config.yaml
n_layer: 11
d_model: 512
n_head: 8
n_kv_head: 8
head_dim: 64
d_mlp: 1344
vocab_size: 16384
activation: "geglu"
norm: "rmsnorm"
norm_place: "pre"
norm_eps: 1e-05
positions: "rope"
rope_base: 10000.0
rope_fraction: 1.0
qk_norm: false
attn_scale: 0.125
bias: "none"
tie_embeddings: false
parallel_block: false
extras: ["capped logits"]
init: "normal"
init_std_qkv: 0.0506
init_std_o: 0.0506
init_std_up: 0.0506
init_std_down: 0.0312
optimizer: "muon_variant"
lr: 0.00422
beta1: 0.93
weight_decay: 0.0
lr_head: 0.00576
grad_clip: 2.0
warmup_steps: 200
schedule: "cos"
final_lr_fraction: 0.1
batch_tokens: [65536, 131072, 196608]
seq_len: 1024
doc_mask: true
train_tokens: 1158000000
steps: 9525
dataset: "wikipedia_en"
Each number is 128 + 32 x the weight over its row's rms, rounded and kept within 0 to 255. Layers, rows and columns count from 0. Numbers have three digits each. The size before them is the row's rms in percent of the matrix's.

# layer 2 MLP up, 1344x512, rms 0.0827, rows 367-503, columns 288-319
102:086146101142155146141131137185111109156172137157164207092132048141130111138150086139124131122093
093:082131091163143129137099118144236140060126107095166073116142088127068116193196154118141171100090
112:144180085155126127159150114115113153145085136142115110180110071073074093107097152143166097157094
097:129113121111095130179121126087123166160163146113163153107130103116108111139118130131092167133150
099:118118127064116090129149107123132062089143196165104111136178148131185157099141117063117128064145
099:102097113132099143130179056128179153140120155094104163146064148129147111145112140121158169098082
108:107108129178124119139120122147114111161163123089171167179142142154077101149125134134181194141164
100:117120105173093057147131084122161148100117164121128129152135123052128117125111103088164161184167
101:151090148136104110099184113111136168094100141129115079123126153132152101104083127108114165149096
097:115115144123174116082138080106141092140071078060164109175042157113087116127056130094116181122162
100:142131120089135152128122152094106096087159141151143114116127114116122170109132129158099145096154
102:136095226082107111088108155148082107088103131159082086133173122092155166134096185082095138076108
098:150116059113162085183074118158151161098149141132151101122054140098102136123140156097111118143090
097:111183086131065169194063183109159120093171101119171160163072116146088133149159142111177203087107
099:099119125122132092158194103184093131116100061151099212146124214112151071120140078127152118143144
097:094108105120090192117141115159138115159133095135108121091161092082137110107082098057106135087098
099:101149128142136144065177160108160129076120092101151147095171071100156182117166109143104195136120
107:114115150079148092139155108156092097181157142142138119182103084098175092156130129125112085160098
099:149166098131134158090073171171083109099126076131135086152104161124119119138106153145114145104117
101:131196192147207138135142116095107120132107058077137163151114133079143106153136088096100092143142
103:148079132067107137148109112167145162091130125111141113159143128101158155154107110136103096136098
095:135144076132071186068127127169160170156134158182121169111115133125158140091130099134149160194122
094:122085168125144111134146169116148125079108164123065098076112069097109163169143173184116176145128
102:171092144135154110172151140167173155188116066190138130119133145083095126073141107126098107135153
103:147145153103075107117159167097157072108132177096111129160087075117119128147166097137147131101089
091:160117123072187170216140185077106063115111201089153151129146109110172089205146120069158077105153
102:129120149186151179118151166149110117202117134114086132084110148097089144160096125182091150119141
101:193116093099174106111146105193139137118136130128087119126151128193144126170119158109225113080177
105:127131155174166119123127148124104157153129103138123165121138170104095110121081181086147181064156
102:106115139157180104127195154153146149138132094078126114150081136106180115091175109133093131131153
099:066117145153161134050196136112110170082139093123150148123091153147129139103138127148147104141109
095:130133144172142101125130174148097160077202175108086128132116109183083087063050138134089113157098
106:153171104130168110116122133105185139102149170158138132061115064096204096128158180183165086143105
092:151174219126134096137184200138158121112069149111149097112155098091153115107175131144138070134062
102:107135157077079119177093122145100113111158077085134116182079117079101065153077119141091087074149
095:118135142133176145124119108117107119099154209213087163103200158085147158124069127113160148109146
096:121075147116141167139129056153114127131114113140136145170150119181144166069104116129132192144124
094:099148137181087123087121152121150164106136129113124117110187151112131132161101046104136143096087
103:064113091101149151140143139107109135125149086127112105150154110131159110139124155131140131133137
103:114069193176162065094135136119162132078109130154141139112129062139103136158122199099170101125138
099:153090083184147101096128075149096106094108142163114114151155119111146161181152136049104165162157
104:140158135160135158118149113157182146095196162107145148117117114104081161080143118113179142159132
108:142166132106164085079108120128180098113074122092104174108127098123179190149127084122133089148095
108:130121097146125093112110119139073093126125160120091169068152080145089117107075132134183154119142
102:099126120202164147135117118106130137143128128140143070132085139138132115084126120136106125125102
101:146045149140123122097093168171138203090119110113119161091118132175140191169132170168139095113124
102:140114123169099019160081144061136125114121113074088118126149108083108145124156154170158075114111
096:094150115119106127106141148082142111115099123146084151119146133059127177146130156205177098137154
104:157132064132090145157143079121119125134137148143128147119126114121074102098121094141146106172159
085:138102142128154089118102159155110148167161125154075129106137095186124145160119088184158156151131
103:088119137196142123118134128088207156110102086123162120132161119154128164133142071142120137127120
101:153093119140122127117125140094094176094099122127102198119128120140115142152112128093143090134091
096:085174103117064087108140101143099152123182127129110114124168162107149072176132121141130069082088
100:153143127119142164120100150114106147144107171070150145183093149153128102141115145158111107035142
099:144114135136123162174144122158108131125195118161119160189104130145086114157114170138141159159094
091:093093154140065080084121120111098108111140112164164121123158109168157176130116100079107111177085
096:085154135131186075068079065183123123128131087125169058163188065122169068146112149129173113143127
097:091111124105134108111107122173103138096179097127114197141127166124147073136126110077137139152147
099:137142118088150137163148151156121082114146162136125153145159130103072101133130149123081109121122
099:147161091138140117077115127070086102138124099066112140116155157130134127120159122039150083208108
098:060111135133125173095092142103160091205105109106121121112141096123122090140091137065195137174156
096:115093136108163052117094211156095162130139140087119135113148140115180130125145164093158098144135
096:169130091160186053107107114140105138069140102101134178146092122171146153116107151091170090154116
099:101120129104102114149153109088161134125183118158130128127061189103107071154071103146153106119123
100:152091141093145149143134210112165098127126129113076186160100100142088138164178137139155158153123
097:136120098172149132130149139169087144124138165146108096171113156154194114111153072168153071109119
096:063136162164107144090143140130147145115110171105102142112135115185161131151167139070133101124089
102:119070092124120081123193046139101070104165115148061110119140094103104142155184115080127105168087
109:111070077105122071093099166184076149093133160118112118148134058132155111167095107164118100118145
081:071142173125134084090168180133100178061122170143125134097163234155046163181116116130116093113115
098:136130133158197136141115117071194121080108134129187124122126096147201118114113160166149119136151
101:109072145095109079088136116089119174143110089166143166146129122087103134083103098130141153141203
092:115175095160080119041117127058111079100121143153178097161127109154187061139114154164109156127172
095:148185126152102109143055141129160128193147119184105171179110095173116080083140096153137163170106
103:178144114091090175147197121139118130167188153077122142178084055134114158088154111121143119155106
104:112151067147104138140131160096160122103142114149125133117119093116065124155106088163122140098119
104:098131100136093168072135124111113144169119098180072111155000105137125076105109160119137159090183
098:167139117139094092144187097124112114117060130122150128098123137132090062097097179108117109173081
101:086124115115145204150096114100172145118160133136096120180098215131144107165121143128150119089114
098:150173086137133163087163143148128059161115182150092144125155175145128145116099161130142139178126
100:103174069119103152132101173081170067171132099092135078106083152141104148163160111101109058138147
107:140126189184117145133132119107147125119128123064150148078136102133096137085119150096126117176125
100:195102124086149096148140100118115063095153137145149124103109126103084185129095113151127134179131
104:135070098208125133168117168135127124129055140113088164118151140129190114122064109108129094139137
101:127063136149161145139080114174135125117097146115110165138104110067131115166105111087037153105072
099:144175194159104109162174145134091130090178174129136137043171163176098133129122118179075097131131
096:132187115129159139152070102108148098183074120108164051112179158156166106135125111095131088194103
098:147123166179139190160160059108184157156127108139149189122097188120101181155116108101132114105153
101:130145129140122172120146108091159175105131114196133132116139130111150114162041110061158114174167
092:068150134118114107148108135133179154104096139140095090144153161132135102130081189119150104044159
103:178150071096100102127126134155151125128098111079112135140054072088073146172087132132172142169084
108:156152112152202103136140116135089096163053195154094113150157146139088138157115132112129152063148
089:180121139126146145152154133110209165142136160171139093155173228131220110176105168158046165107109
099:130085078111138053126123157160098177120141144096088128126110185164157113089122096136121196167136
101:084163137105081113208136112074120201189105177090076086130136149126161105185102137063186142103134
099:133065058094110130127112153114085086094157161111131121088153096106176149069127030162134124091145
111:119114163102155090202127096097173127183078172109158179114127150140087129068171120089106119154193
148:079191094134073130098154161109070117186154116143170172038153062130133183097106171158121095110166
100:081181121074081107115136081129135101218124167150162069150135114148165157172118133113106167137094
106:087145203110144171125151080133155167108148145141088176111144158109131140088074156161104160140166
105:079084106132148145121095147080164124160102131108119017154176164103156139121127142122129113154156
098:119122108088089171174194096164126106128163129165128194114169136131094100058145153066110137101091
098:143039145095088044072212147109091067142101135100111113132154088129126111089102119089118148096170
099:082137146119130187131138140119135108178095144101122126152133135145130134126178183119097148136167
103:061107150114158091104135121122178143181167099130108080112169137134120172065059140053099149095098
096:166076199100071108106101144086125098153124118144078155157112127102096092140136138142123149114100
105:106117109144171166104065153114145140108094063151151118206072129132149075127196095165111108122166
100:113110084137152129137119078104104117120128122123133093092164166118095157165146119087220093123086
097:133082142159114157123134131124117169110201098188165179139079096115139156127196135127172122126044
098:112089124176130086123184110071129113077152136150108161049186115126174151130117134132147124166137
088:116187077092138110161136105180141110178166118105123081127125101201098135141159099123074116160145
097:128129131122182104165115167074147141148161112119138146178133135140153112143115137149143101116165
103:117125140164103141145118094099133102143148055095139137142102094146151104103144176085151188170071
095:126158172150133123108081186197114102140066148147133152136152111137121090118110113050068154217137
099:128129163091077100128068087099150107102146127123112093148123146158134102112107146115182164104160
096:125147135156104160198173103100078129109124183109072161112122112141082164133162126104143118137129
093:148187136084122142096145145138140121154143090097090122089129185141135095081077109126165110101130
107:102119124112185187094172136133162096121082129158102139101168155128150059083180124127102110119102
093:170175159135096091082143127117179146067137100112113093118128108112095125060140083146123131100163
088:157138147112137136109123090113120092098100097132126197119196177107146106106088140114139109170125
105:150137098087100155138090187131125103108154100116120059131168188140135124107149145125149092135064
106:130151195172095136139210128104126129147131123141151124128134119069114153145225104127146183109086
094:086044117086123093129063116160151094121103154162152070150177097138192166132153122096160129107165
110:189081199152113112116213090155102143093107144125105132094064155139158090106134149164126139079113
093:158106107169080098111126112136128084173107129139124188124114136150103176078192131183135180180155
108:083108161146070156132096101162092142133138107157147129076055110102123100077121158193116147141115
102:179110141179137135141139131120148091107171113081160095103124152110149152133158162123108129153160
104:169070141063163083149132096135147137128123173135109165093107111126118083141120163120166132151189
097:115174165141185106144078157088145132118135134152182124142109083139056154141102096115143140191151
099:149094128079101106168136145148154160093102065134175125152108084119186043145168141087049108163138
106:111100158129115134129108090118144110090074110065150123143122110115129096165123131113096145161135
098:136171137134184123146088119140170151142122205147128106141160180157134146140143037078055092122143
101:169177080150155172135124178084098144153117211048099115134094173135105104161148118156111094155097
107:149219188190139112154138138123159128107111152080129166147122133087126124163126099102145087110143
107:118105110152118099082129096162186236104163135162112093125106165123165088179086106137076104098084
109:106132104169118149140161055094141078122123161105135128155130153141159153107127131171089126124092
103:119098146148097175074144128124129071156142122088124193096161101143054153085098132125175148159133
# layer 2 MLP down (transposed), 1344x512, rms 0.0486, rows 367-503, columns 288-319
103:158104118168160124091119149117128219117183128168121157120167162095134138084137099129084128111073
094:097118158213138156137138129118070167124145067051098106146134150125106153112081103142141143113107
105:101159134138169147152045169134170105130138077173123125143142149112130106079119138154096138104061
097:140193075098141143107143134091098108161140081060141044104151166142125187095133117178177112124135
102:088110148114112113130150158083093119161199129111180162084171091163079131123162117125077203186143
099:128086088171057142169142098130129067064148119112155119141122152105127141182120141045099090140151
103:047082145145112139169115167037103115129177151112082123145168096082134155151120106066143177068123
098:115078095154135099115142159102064198121151129167151125120100113171170102121118119146142063150139
103:064199138116128120158169125194134156123191172138141089152102123196132155129158101160144133145152
096:143129127146108125197130102157148178085151185137102119111136131118156148096127139158150111095191
101:115088128097114154166157099114134122107169154133148105137072087107100118095138145157088091171143
102:077146188107146133170090110174121168121141110108211139111139111136093126132155156139145133044179
096:108141100223153142110114103082118097169090188070085118122152115137170110147127062103153118138142
098:138096121115158188133136117165084134121131127139140175162136153171136127110200136116128106122103
101:156159141070119091162146156149182132112186146173092125180162087085156105126175159123112133131162
094:143132126110114092079130168093118071072150121180151135104134177111155148081118163169161077079077
104:164149102151084149118189112119140181090158079145095148081152133073080092086192126109156082142179
106:167104156081112115104116099140132166094156194073128101115130116178155146162077174112090116114118
100:120061161101168133177204109112103138139125144127171109174166172149107142113117120092092106096081
104:125082112139125201156094154147108195134151120121167141161080074170116126174116127154113110146121
104:101149124123171169134121187136086073135113113084137156124202111093063092111133115135092125129099
099:080132147184135114167160150139160160168124070120081160114193164104093123188120128134132089090136
096:128152176136142145127119088161099109135087116107142165185102129108072110097089122114094176140121
103:090112178122083112170078173146163109126122139109150105145123143169118072105103161182164148136097
106:116123130097089154211109127111181179136087049130143113190132064152168140140150113187111135140108
099:088144121139149069113125076124176162106085050145115117145148107141180168171113160107155089160088
101:148118090154097157084068134167102211096130117143160115140153124148124122169176133098179140148144
099:097116119184069155200149144150136182092155130153152147089104111146082145128109094123057169139160
101:160070109066084112127141087110166113104124109106132154136149156163103197129141139113087094132103
103:099140075124078129136104107092143134153175147133136107153207107153157144168128167072171122122136
101:135125094167156140183087077102174104119107121134135143167107169115093105086093146113080118145043
102:128135172122186140177053074149216092063080169119138107096158138162140148166175106139145165122145
106:135148158083123123176160135101118144064123078132123053183116085124113216125079128067139113132134
098:154100061179107141158145145056164139158116169129114113158104090208160129100098121091173115027122
099:107128155128121119106132097158166119093116140105129129060151129130044110116115140136114125106173
086:100087164137085128170093144165116126157157081113088153158140159063098100131180099075146100120084
097:205162129144119134102138105148172083113136173159107162090173157136153131086068127078145121177133
099:195110125114058096129144135074140149059084130118102157094142104167180114105122184120106142198146
102:083141086081079112121181101151118134094172093096119113163087128054145150135122115111164072189093
101:116079123126172153082116104097105078152099109124149166077065109179167144123140080123129129137133
099:138122097101078105130151129164082096116098094085116151113116094190079099098201069102104125158098
101:091127144152063086159122164095051145150076080069127092135128179122162095140137097102121086127164
107:168121104120101057122158155120172101182120120088126121134086150091130094155124109191166157159142
106:123186122110142099108151129126088136179141130197144159134127192234105130154128124092216108129072
101:064105128173179120074093129189107162139080151091147113119103064137110166120137077107111075123100
105:116065207076144149141137153173176171085172108181097088137083124144113153113189130121154145156146
098:146125179124104153131093127193076050158129124134104117121150115187128125127175139119144105171130
097:165066150142167137093100132129137141115135158120120127166123132125088187133096097112099109113135
107:192051071199110154125132130090140181144117078108098144136108095138146106143124105146127146131130
094:080167138152122123122113131159105123083120089115153140157131054122068118112121167142145125109163
100:126119107126134114179131151159125134122094189132135158119098146076101074133091144078151148228118
103:115115097118089108114165145173122127083116158155103098136113170115118081147109155133189079123091
102:089154187169121156103132161147087146148138178155106162142179169103083180103135163092140151130076
100:127158141101110159086093148162107143150151078129116222116128093163131106133115181150191178208090
103:167114156159125091151089135132179125173129105131157100059123156162134158141112119121137134091143
091:141118111131157179210120126116205140112128183137102115151110124144159104105120127208135103122187
096:156124216111059096157124116095162142172157146113140096101106148117123139128064140158144104108076
099:039153101114105075130161113098121125112107191105101117199126090081186105160120104114173164135142
103:115133147137153142141157122151084135174149137099157130106089144156137062141164096168115128127094
101:152169114109181153115072125162133148117163106146120166109141133143095068124104112069116064100116
099:139186101166152139110127126182098084214114212137145124173143132125145120067068143127132154151166
095:108162170136107064112100071076124102094136083132095112107113114169100133149144073154079101148138
095:123184108092169090078140125143147142125077106102127151141162111148255105107150153152123056132153
099:149201117086127167146126106162101059157140098143085106164179112144025107160146066100164107171090
102:121162142125151144107180163108151169174146095136128078113140137110170095169125105078110113136081
097:158138148142148188212112137098176157098179160159173166151121174122153110167158126109121087141119
100:152155111145187143123120130175141142171171161197183147118135108163210097167148113136089150130156
100:165167126135136119086113204115098126153106111145068113090149131154064112111188113117166152099116
109:126144151121111173131113123141153140134077124164133164113152113180100183121180095146120173152084
077:104040171094097088133114086193170140143183165093163079135084162126067118133125120137129154169083
104:151130171137173120101100103048115061136137110107143134168108141120064132100092113153116064086071
101:151143098085166167173143166206175115113111107153158132150107174139145189165083162111179144104135
099:132145086116116138157141129116127133128118089129105138091118105121178155134119149125156124133136
098:089141117121068170100186174130159096077146132099134080089090153140123153113112168197171128096099
103:074128179116137138118101090164169140135077136141106154101116185146039087146107087091134139185059
102:135125055140077176185128148129152134074126198069089063153129136131135158118122131093145158140145
106:126108108096082115088099099097138114077142116096163161064090115127144090123117163091122119127119
100:158096135138099072119118143158109199118132123054127136081162163165172152115174115141159156129098
102:136107130093095140178122100154153073115081174070141143117132097162121127146112130102143115143123
096:125109140077115109115087140138078100159187111064118090113129070076115159149120037112138121108138
101:188207129133096066124105134104114142166111125164144132121120174144125084111136127145100160208185
105:077157036158118116145106173202099183100120096084127135195105135067111208123173072126076141124102
100:153147098113170154133128094112171132086166191133118140097097123110131121116130155077136215154160
102:120168126107099140125076162111146103117122090111071138172133109068052124147120113126137124092197
102:162097168119176056091184163030166097106157101178147061118137093137130136151161099140142139158085
099:160158126245153097116140118112101166077068155130121102142178187102125128148090138124059051149127
099:088051145151151135218131171092131115082163124154122162156122158142173179141125150176092132126202
099:130102115125116050165080114121142143127123174092134118132122125137133093106104162164128165178160
102:173098138133107089164128220100144108156106124177182180138158142144095147110130074128125230152148
097:101089158176173109172095119125140103079145126150144145107142115137081121118148117118069162153092
106:116093105164218106152115075075183154155172200136109114117145105131152139125078091142137104155143
102:148143072108137098124133155168157156116147111031121134092147071105206082119100130147118117172173
091:156153127076110101116131158149116142099055133148118119066124097081144110101101114150150113211100
104:100084132107092177135170085102140123123000159134099123129159110128070145143164098174126115116152
100:147196125097075133117084146104107093127091082121145121135137112136103142117185124125128132071113
097:118089048152075094108114085128118118146118125093087114114089176089098068115127138096193135121128
110:164126133142142153136114127126120163149167125122097103099114091135149140086110125146110150157166
128:080124183148062119070106121167109102124115115094119141066154104114037112152120149163148087193157
098:095144099141186070132146169121143098168186110103135131155132119111090181169116131132132122087142
107:070144167140128197106145076169165069171143147128093085078135068125180121111134095113148129147113
101:114103129157038139154126121109115106129118103075162104107139154148174113124176084079120174105185
097:126109101134151113121157110130132127190091099140109159132151092178080111126112141154149146116172
107:136085084144146181132138204151097139152171094132116144128070095121181122155173155089149041148141
105:131136113180136104148144127009139168153134113147126108111138159134142152127117124142133109166104
101:169180120089170168144088119120153118132124059135182104124139113176143132103127139162206117088085
097:171130127129145121155172144131126186160137147108151158092158194070181162120131155149091160136153
106:187121143109206136163101161080131137070124143149118135132085123114120121162114110134148098172110
096:117147150172130129094115186106194125161054104106134170116148105181170106159119112152178162146161
099:144088109137140131089126074184177094121048148087084145107163141092082140165092114153104149146168
097:123128102119119121147155139147101054133124136153135152141177149041134123128150148137109109158108
094:143126153117137093054141166067109173114110104144148157156135120103235148152128150147219130121145
102:135110208164170119086154082129088158139114174162104118117074126136027137108106148125160139173140
101:131134123168137151124087119063049134145165166098119140106193097068111140140124191098129131108145
097:118092162167162172087146085103172112188156153114113094115040125093112146156178144169201132177085
102:155161135131117100202188141103116146122172109081101156123137117092094106189130139104125207147091
097:109104120151133064097134177130108084122120108123126099146169174166163131163136162179078140111159
095:093052129095135113101080065134137160084103150082177126135168054145103138109125107137179171122083
100:147072176136152053138131097155163200099142175076113158136089131154092155116104121111050076121163
094:166141119140149139126171170071124147111054099116153207105151131147096173161060203113127151116181
092:142142071212099136100122119172196125172121124137136152228086144111089109171181090154135176119145
103:067139162079092114141159171150143078161195182131153123153104071111075180148113137167183136166114
105:137184131082127131091121108182154118134156115117105077130152088108108120112140166128142182121153
101:130027110118170165088154126111137129161132165104137105134094132157229160155154132153096101127157
107:122181139126136158196099107133128135124106193172116096085139085120128146133084116086103083123124
095:197146102068110155098120130147114113057133156093122144108129148053137139122117146115117112119164
101:123048126107169123146127149142150099124120125137184139145080145172097151121135178091127134125125
103:120079124112104105113121149137075137144090162099108196108115167118147154118109147181124160115127
105:076065161076094119089106156080105073166105153164131080114169169153099090128110151154143143133108
098:139089058161170134179141193125118140119122093147106129164128125126175133121084095077113138145132
100:137196090127104137128105116143123135060148159144165120131133135124051089074097092090137067105131
100:107116145117148140120086142116168095121140164166094141157104136164146169113135172124094135055107
100:185135110127087139086153108084146115132103100115117159130127157075185056121085100043119123146169
098:139157162093134127124120165125094169180132101161091076148144114151157158193082178149176055117184
098:134131184107175140128142187115109116137147113150092107103133055123175109056077124097133183091155
097:145123157111044089109144134146112111114147106071168126138106139102155067122162111091102093186158
101:070192090091136183149071110124116129110103087147189160176084097147028078108149151067144125124126
102:114138172147132136133114160129133103135136153126092116157135090098096182120104115125160107106174
# layer 2 MLP gate, 1344x512, rms 0.0799, rows 368-504, columns 288-319
097:118156127088146091141101139125124163107156110126147121157090189119143147145121096054125156147030
107:143170127092145093159124121142153136160121135075131104130083152137143070105113156117090075099150
098:168108105146107191139172100144183140105121138141154161112162111181159058183113102127112140130108
103:200120120229140189143203172171153140155121163095178109140112117133077124141155096154164138157093
098:186128141178130159163141070127158119134086130136111203131143131189132119077157181159130099143137
101:164080128121147149158149089097098159100129144066150143109128141214128133121157180134170145119135
098:140173122176125105144138080151094158161145133125187106123153059103145073140189117165130131142126
106:138151110138089148110159115141105139079123143111136081149177087158162109126131125085150156106148
099:155070138121150177119156138101119128155090108132072199179151136117102153058140128166064165176140
099:180185073131144199116142156121128121119152124103103091084118066121177142094120113149174131105131
105:117100128132120087155150187097119090221123077089140151091122110099171132125101117094108125142212
100:097142187172107137087105149133078165140094161172124119124147056121143158082169096109162160130156
098:130153150093162131116093131181171127125138104143087159107098142115096130070122167142100136125101
098:129116172162113147053099149112157096102169092091166102142172093123113065133135117145111041145152
099:158164098112147094118141148129125162170134118066156112158073139152134154114161062139210126107107
102:189203170132178106121202111175153133122139130160125130114119083124148168161140108143097154150151
103:114089115151148065070087153095127147138060085145141112147138108064067114074126144117154099131134
102:148175139164133112177146053093159046131095113104151171039116099034106132101125138094134108158116
100:108143095066088075105129107149167101110086134077091114129135128076176166172114149149173158164079
104:141154129103141133142137093161081117082155152145108138100099054094101099161121159140091125135079
100:185107165158135098131086124140200093069115198109138182151119084122134101105182068175188161131126
098:134117149127145108100160128123169144150061120138092076142172128107132154109143076087109100107152
100:124121181190101153162206162160116129185142123113138088093154148146146154154164063136074137151085
111:111118151116119139133142163143170140120140094120147131127152140097131175117131119159118089094080
093:096086142121080153070142148146126090192114113128102157141125167133183134097126136162147084116066
102:167105103109175145099162219130129123144157134123070159095134122133029137121161092092157137158130
099:144131173130133126132074157126143150157177121139173130095173107092146112105128139186141173098128
103:107117124143110145116135186039170076127132078167104183109148112145139098151177122167097084068094
104:130168122117132096158121134116142095133084109120153156085051168135080189142104121096137091108159
104:135162137148135142120187146142121195135183126124147141148102119149082104193111095080100182127099
100:143146163084087152190175101081077106122141147117126222160141110115111157148144148154108078154092
106:152188164152142050093165109103102096110139103146140117148140130155127191136088100129158088155132
093:084130100155089132100121138091089148097163136121081125126122166119114129137062119114143149135070
101:112100141131079133142071088137195183169113093077148118172151115087135183132154163137132123150143
088:095118135131120131158176151086138131164127118194127145146097126099146188110128174136154138121109
098:191181090137097156091064150124101118156073087148112169117085123066177135176097145090110112096164
095:133157068134057060155123102116133157155090118054146103098108080134120114130127119130130109186109
101:149130140057145080148088135174137140122119107176128117113145069115182098121100121093121062067103
102:150101129189080110099072108223127135115083098149123101164160162167124119134086115180182121092152
103:129171152148155092108157194140132127118124152156137064165100120122070150111140192151060118072177
105:053163109136150125118128088089047083108133113092140084168140127080104170120050137179080094156095
105:105132153120139146153150163164040223091124153150110140140092133099097142170158169161159153115131
107:129114178145120139122098085146094099171152139129126146104109124168088104141096120093075119111172
102:108076135165150161143137061117116094116166175135111122168159163107103143205172123148181064156139
100:103109104134080166069158105129115071158177137140147091189219158113191179162109075171129156087091
097:152157106129114131147125116122122150188122165148138136065169135122156107090113153147102124127143
095:164129122168148180103138047188157207132069120114170166089072139154137111149156130132146137160115
107:159147102088082097166097108094117146122121142066080084130177111147128163123125141138172162149137
094:158138148097182165124147134118130076158104160134132145112135143159136136160098096129102106175188
107:084169152139097138117142207135115175125170123151093059097106102090149156093140142128127124088162
101:153125165148119145149164154132129175106136142171137083121102178145147142104103127068137122162066
097:161132119071126132115104194116076189144121081057174118105138094085106040149182117161119137122149
104:097083150134107112157134181182114112130149131079149085129081137096111103129129126101082125141096
096:071195157120097184076135122134151188078130106129131151140116099131154127144147121118206077126119
097:195186141144163106118132093090155157133141127164138136103099151084183148126184136129072147163137
096:152043142189159127131094092163142120116109140084157109135153178157175072179147056072122156150107
096:113086130107173046116160120116079151062129146138096098127109137181156164167112115079097158083129
103:137175108066175204092160093095105143121038121135167185083081149064126099113089104095097184133078
102:099130100145093116099107098066171130191166076164093151113117142120101134120115174118110187176148
097:105176129141056060120093091132124096142117138159166156167093113119130117173137091160092119146141
097:154132146087108156190124113102135163108106107180172107107131093149025087113131185177168103145116
098:091127161121151113091126082148140148103157101170122110117108132185137096122119104175168091084159
099:143197230155158177127040171127124192201127153087153126075133128106108145181167215112124086077080
104:129127132136069100149116135135102084123108073118120144145144073194114129115142170156125136108164
097:171193134173102120149095112103097130116129128104136126135139124164173103149160143110153187136125
096:126127104155124133119083172075114104140126159115116178138144088133105120146117127174132089171116
100:115150114138129138155148142131157133164118173180083197127126112156110175119152091178108091088153
111:133111159110089132087111130083113139106167113055126125116081131155181084108104157081084120066155
080:109115130059083127145162035141086162071166163100105093140096096135087146093143088139161125078113
099:106127104140116144065144127090111083186075106110158146171159107171169047115176086121101202121093
102:168105158155177079114157109103110111199112135042094133131088124106173127161109132092143112125166
095:088102156101149137176166107165099083095157171114137155151159122101140098138139117114156142092110
093:133139143250141118121099108138104127114103149140139111128081163119097150113080078091102153091121
105:167118117159131078173129149108130129073118087130121131134101075124105171077122098194105134133131
101:091080157086125130082092104153197114125128129094125117152149157113182139151090172110146144148116
105:083118150098080105106112096149098066166094156110090112139137126141128129095152119140116115150137
099:137162133136134132174185173137094121119170135079125153181144058206228100167111059162196124148135
101:126214105205084087072125159104105125089188150156131137151111107178089138087139123146088104117134
100:158102088102139128134137097149180145132134091092068122164113087126197111129106066111118087127157
097:092163082182165138153137158135089124112113121068139107154139097106173148155089100136142070083144
101:160123112109160131167109088152191117113146161102097110066063078151122159134086123133156168158151
099:149097096184167125141119083144152136147090122110165179096098172145103132122135118119136163129113
101:184093160110167126104076191125119124139117120190134118132107101139136165140114139111142152121158
095:188131110079138120208139089162078118110119134078134185108096127067168150181175143190125194107104
104:127165130148150098124075136161130137103050063131179122146131093113180129066124145135124111140129
096:113110094180128146088111126127089089138166166084161178112131066152117124118160134109128102159147
098:164149096153137150150147137131046113160082136202086123208173088055150138136154158119100109108075
104:177159155155125143132069104141164088157142106082082128101137094172159133142176110145105128120094
098:090122089132154128124159157128103146101114097128133178095121106119127118137099141146131140122133
104:075159112092142122068134164111079152144097109127121108095121142113139094116128099167133109070166
098:122118138144123100101109146159128091130098219150131084096154166163074099111136150081155178106121
086:160138113145151148108106164171112068095159144141130073179098116130093101147098049102132122155129
099:134111112101127102151138132143084142188154081145094104094138094126125114118180175087112120086129
100:132097110115134123183144089102139116164122087102099090137159141127098148137160120114143148103144
101:156097156149084127194120095131092132119095075140131131113067058122211105130118076083124162144149
108:124112125155104138079138189115182154161156098099067159163153146193133150143155154167070207122130
132:094146126141055119069143138117110110167143151161138189043171110115133138114114120141137114093123
106:144168194136103139147136109114158050110101138118118130127135126150111120090119124137043161152128
104:113141109089177168139124159167127151142111126109058080122105101142161145118174123164102132107172
105:137158131199104137077185190161106134137091181135138110124175113117121078113081169143160176132176
098:159113087155150172083081161175143115109090120108093118137116131127193109114083087116132091093101
100:117114157133144121119146119143157146134054102120120104158085103137150131122151171112166146086123
095:085135114110145076112103152158208067139190170159117103130121139096049100147173148148149088161138
105:171062145199082138087151158070076090129119147143104157151093183153126127116171151097128147138123
100:163128103128117122079162140146143105145122137145193135108159088096175123166144153132146111125134
099:123143131153144097115193143174124158144125224076112174124185087088160175147128124149119105148115
103:108083181147126141164094161161110117151160185146123056111142118105144098140138107147117124175131
097:086175106101122128155129151143094137110112112101111104114147114161092142095112144123170158134105
094:169151103178167092122132121189122147127147154126108097111147149180086144124141108062169127144196
092:167153146122123098056131136127097134173117085184110110128129165083132133088122144111149156166125
101:138049101186130112046126180167177108127172128168113118101120101102137122154113165150113104135177
097:173191111067127114174105094094135116066159091103151139111136151172040155110172140130178112199146
095:090108163050153130174165110130167130132112183167213081114137049101100112131128100161117136138115
101:185088089109131123136116131156131122226145106152153197108144145123159106166066157124191128143117
093:220137123028172111105098101135093102107102131176125145099161150168105173085124117121122128125150
094:048146086139096123142124084137123154194184132154149208163130134108104170150117138119135164105092
109:118106143179112117118120161118093081104148125154124130088140086127148066133221140205140126113084
089:106089105078152097149120140120105100103115083098151161120138123054161111105127085105149178143097
088:148129079112119097153106174103144132055123074097084109111108136109128130159169152109152085096105
102:103125072146059188116086111171088112135139103162124156119079156173122115200099177086128139111142
106:200123092136164137139119118159105161127100137119142161119165172120157089160181141105134115137167
099:113110155130098133088082102085110149116078112117111154091072156162077094174164165128143115145111
109:099091140112124100156091100120156136081188130081107193115126221123145175088102124174134148077129
088:096146133128118067106159122149139140134132089096124132117046130120117161121112126132094191112167
107:151157119117100156137146140139119156127170090130101112091113144110111170163165064019148083155146
099:098143102182106125088198144149133075136120202102162131117145157136101112167096107105106071105142
102:074118140083060078173164105115119145117131150105164153152142148105129131149132134148119112081090
098:153169071143149099152139109079115106098141143139103161178114119139127094121087131140162135172146
098:134150136100143105132086097118152092138103150079140124145171114143142116158131136172134179167101
101:116173129168149142113154163148115123185190080154113117162138123166070100058146170137141136086105
098:098142142126133139154113165102117126148143128146109108147095135161087123089136126100168130071176
097:108082107114057102103108138126143099106183095150095141193113112122101197052099144150125114117151
101:124135105068073186150126111174147120130147171093150161146168120180164124158086079096137131170114
099:118096105165135143120080089139136135120185106118118073109143110165134154097076137137150147113118
110:131154125132108128157124159129118103133127123121131107095094156149093126102192113147178121115071
096:145168168144087166178170122103121108064136132115137137119087178076111145127109131095160101134123
095:139111134111139128159114159087127139136145173197122077087161157125156155084041127149110118169133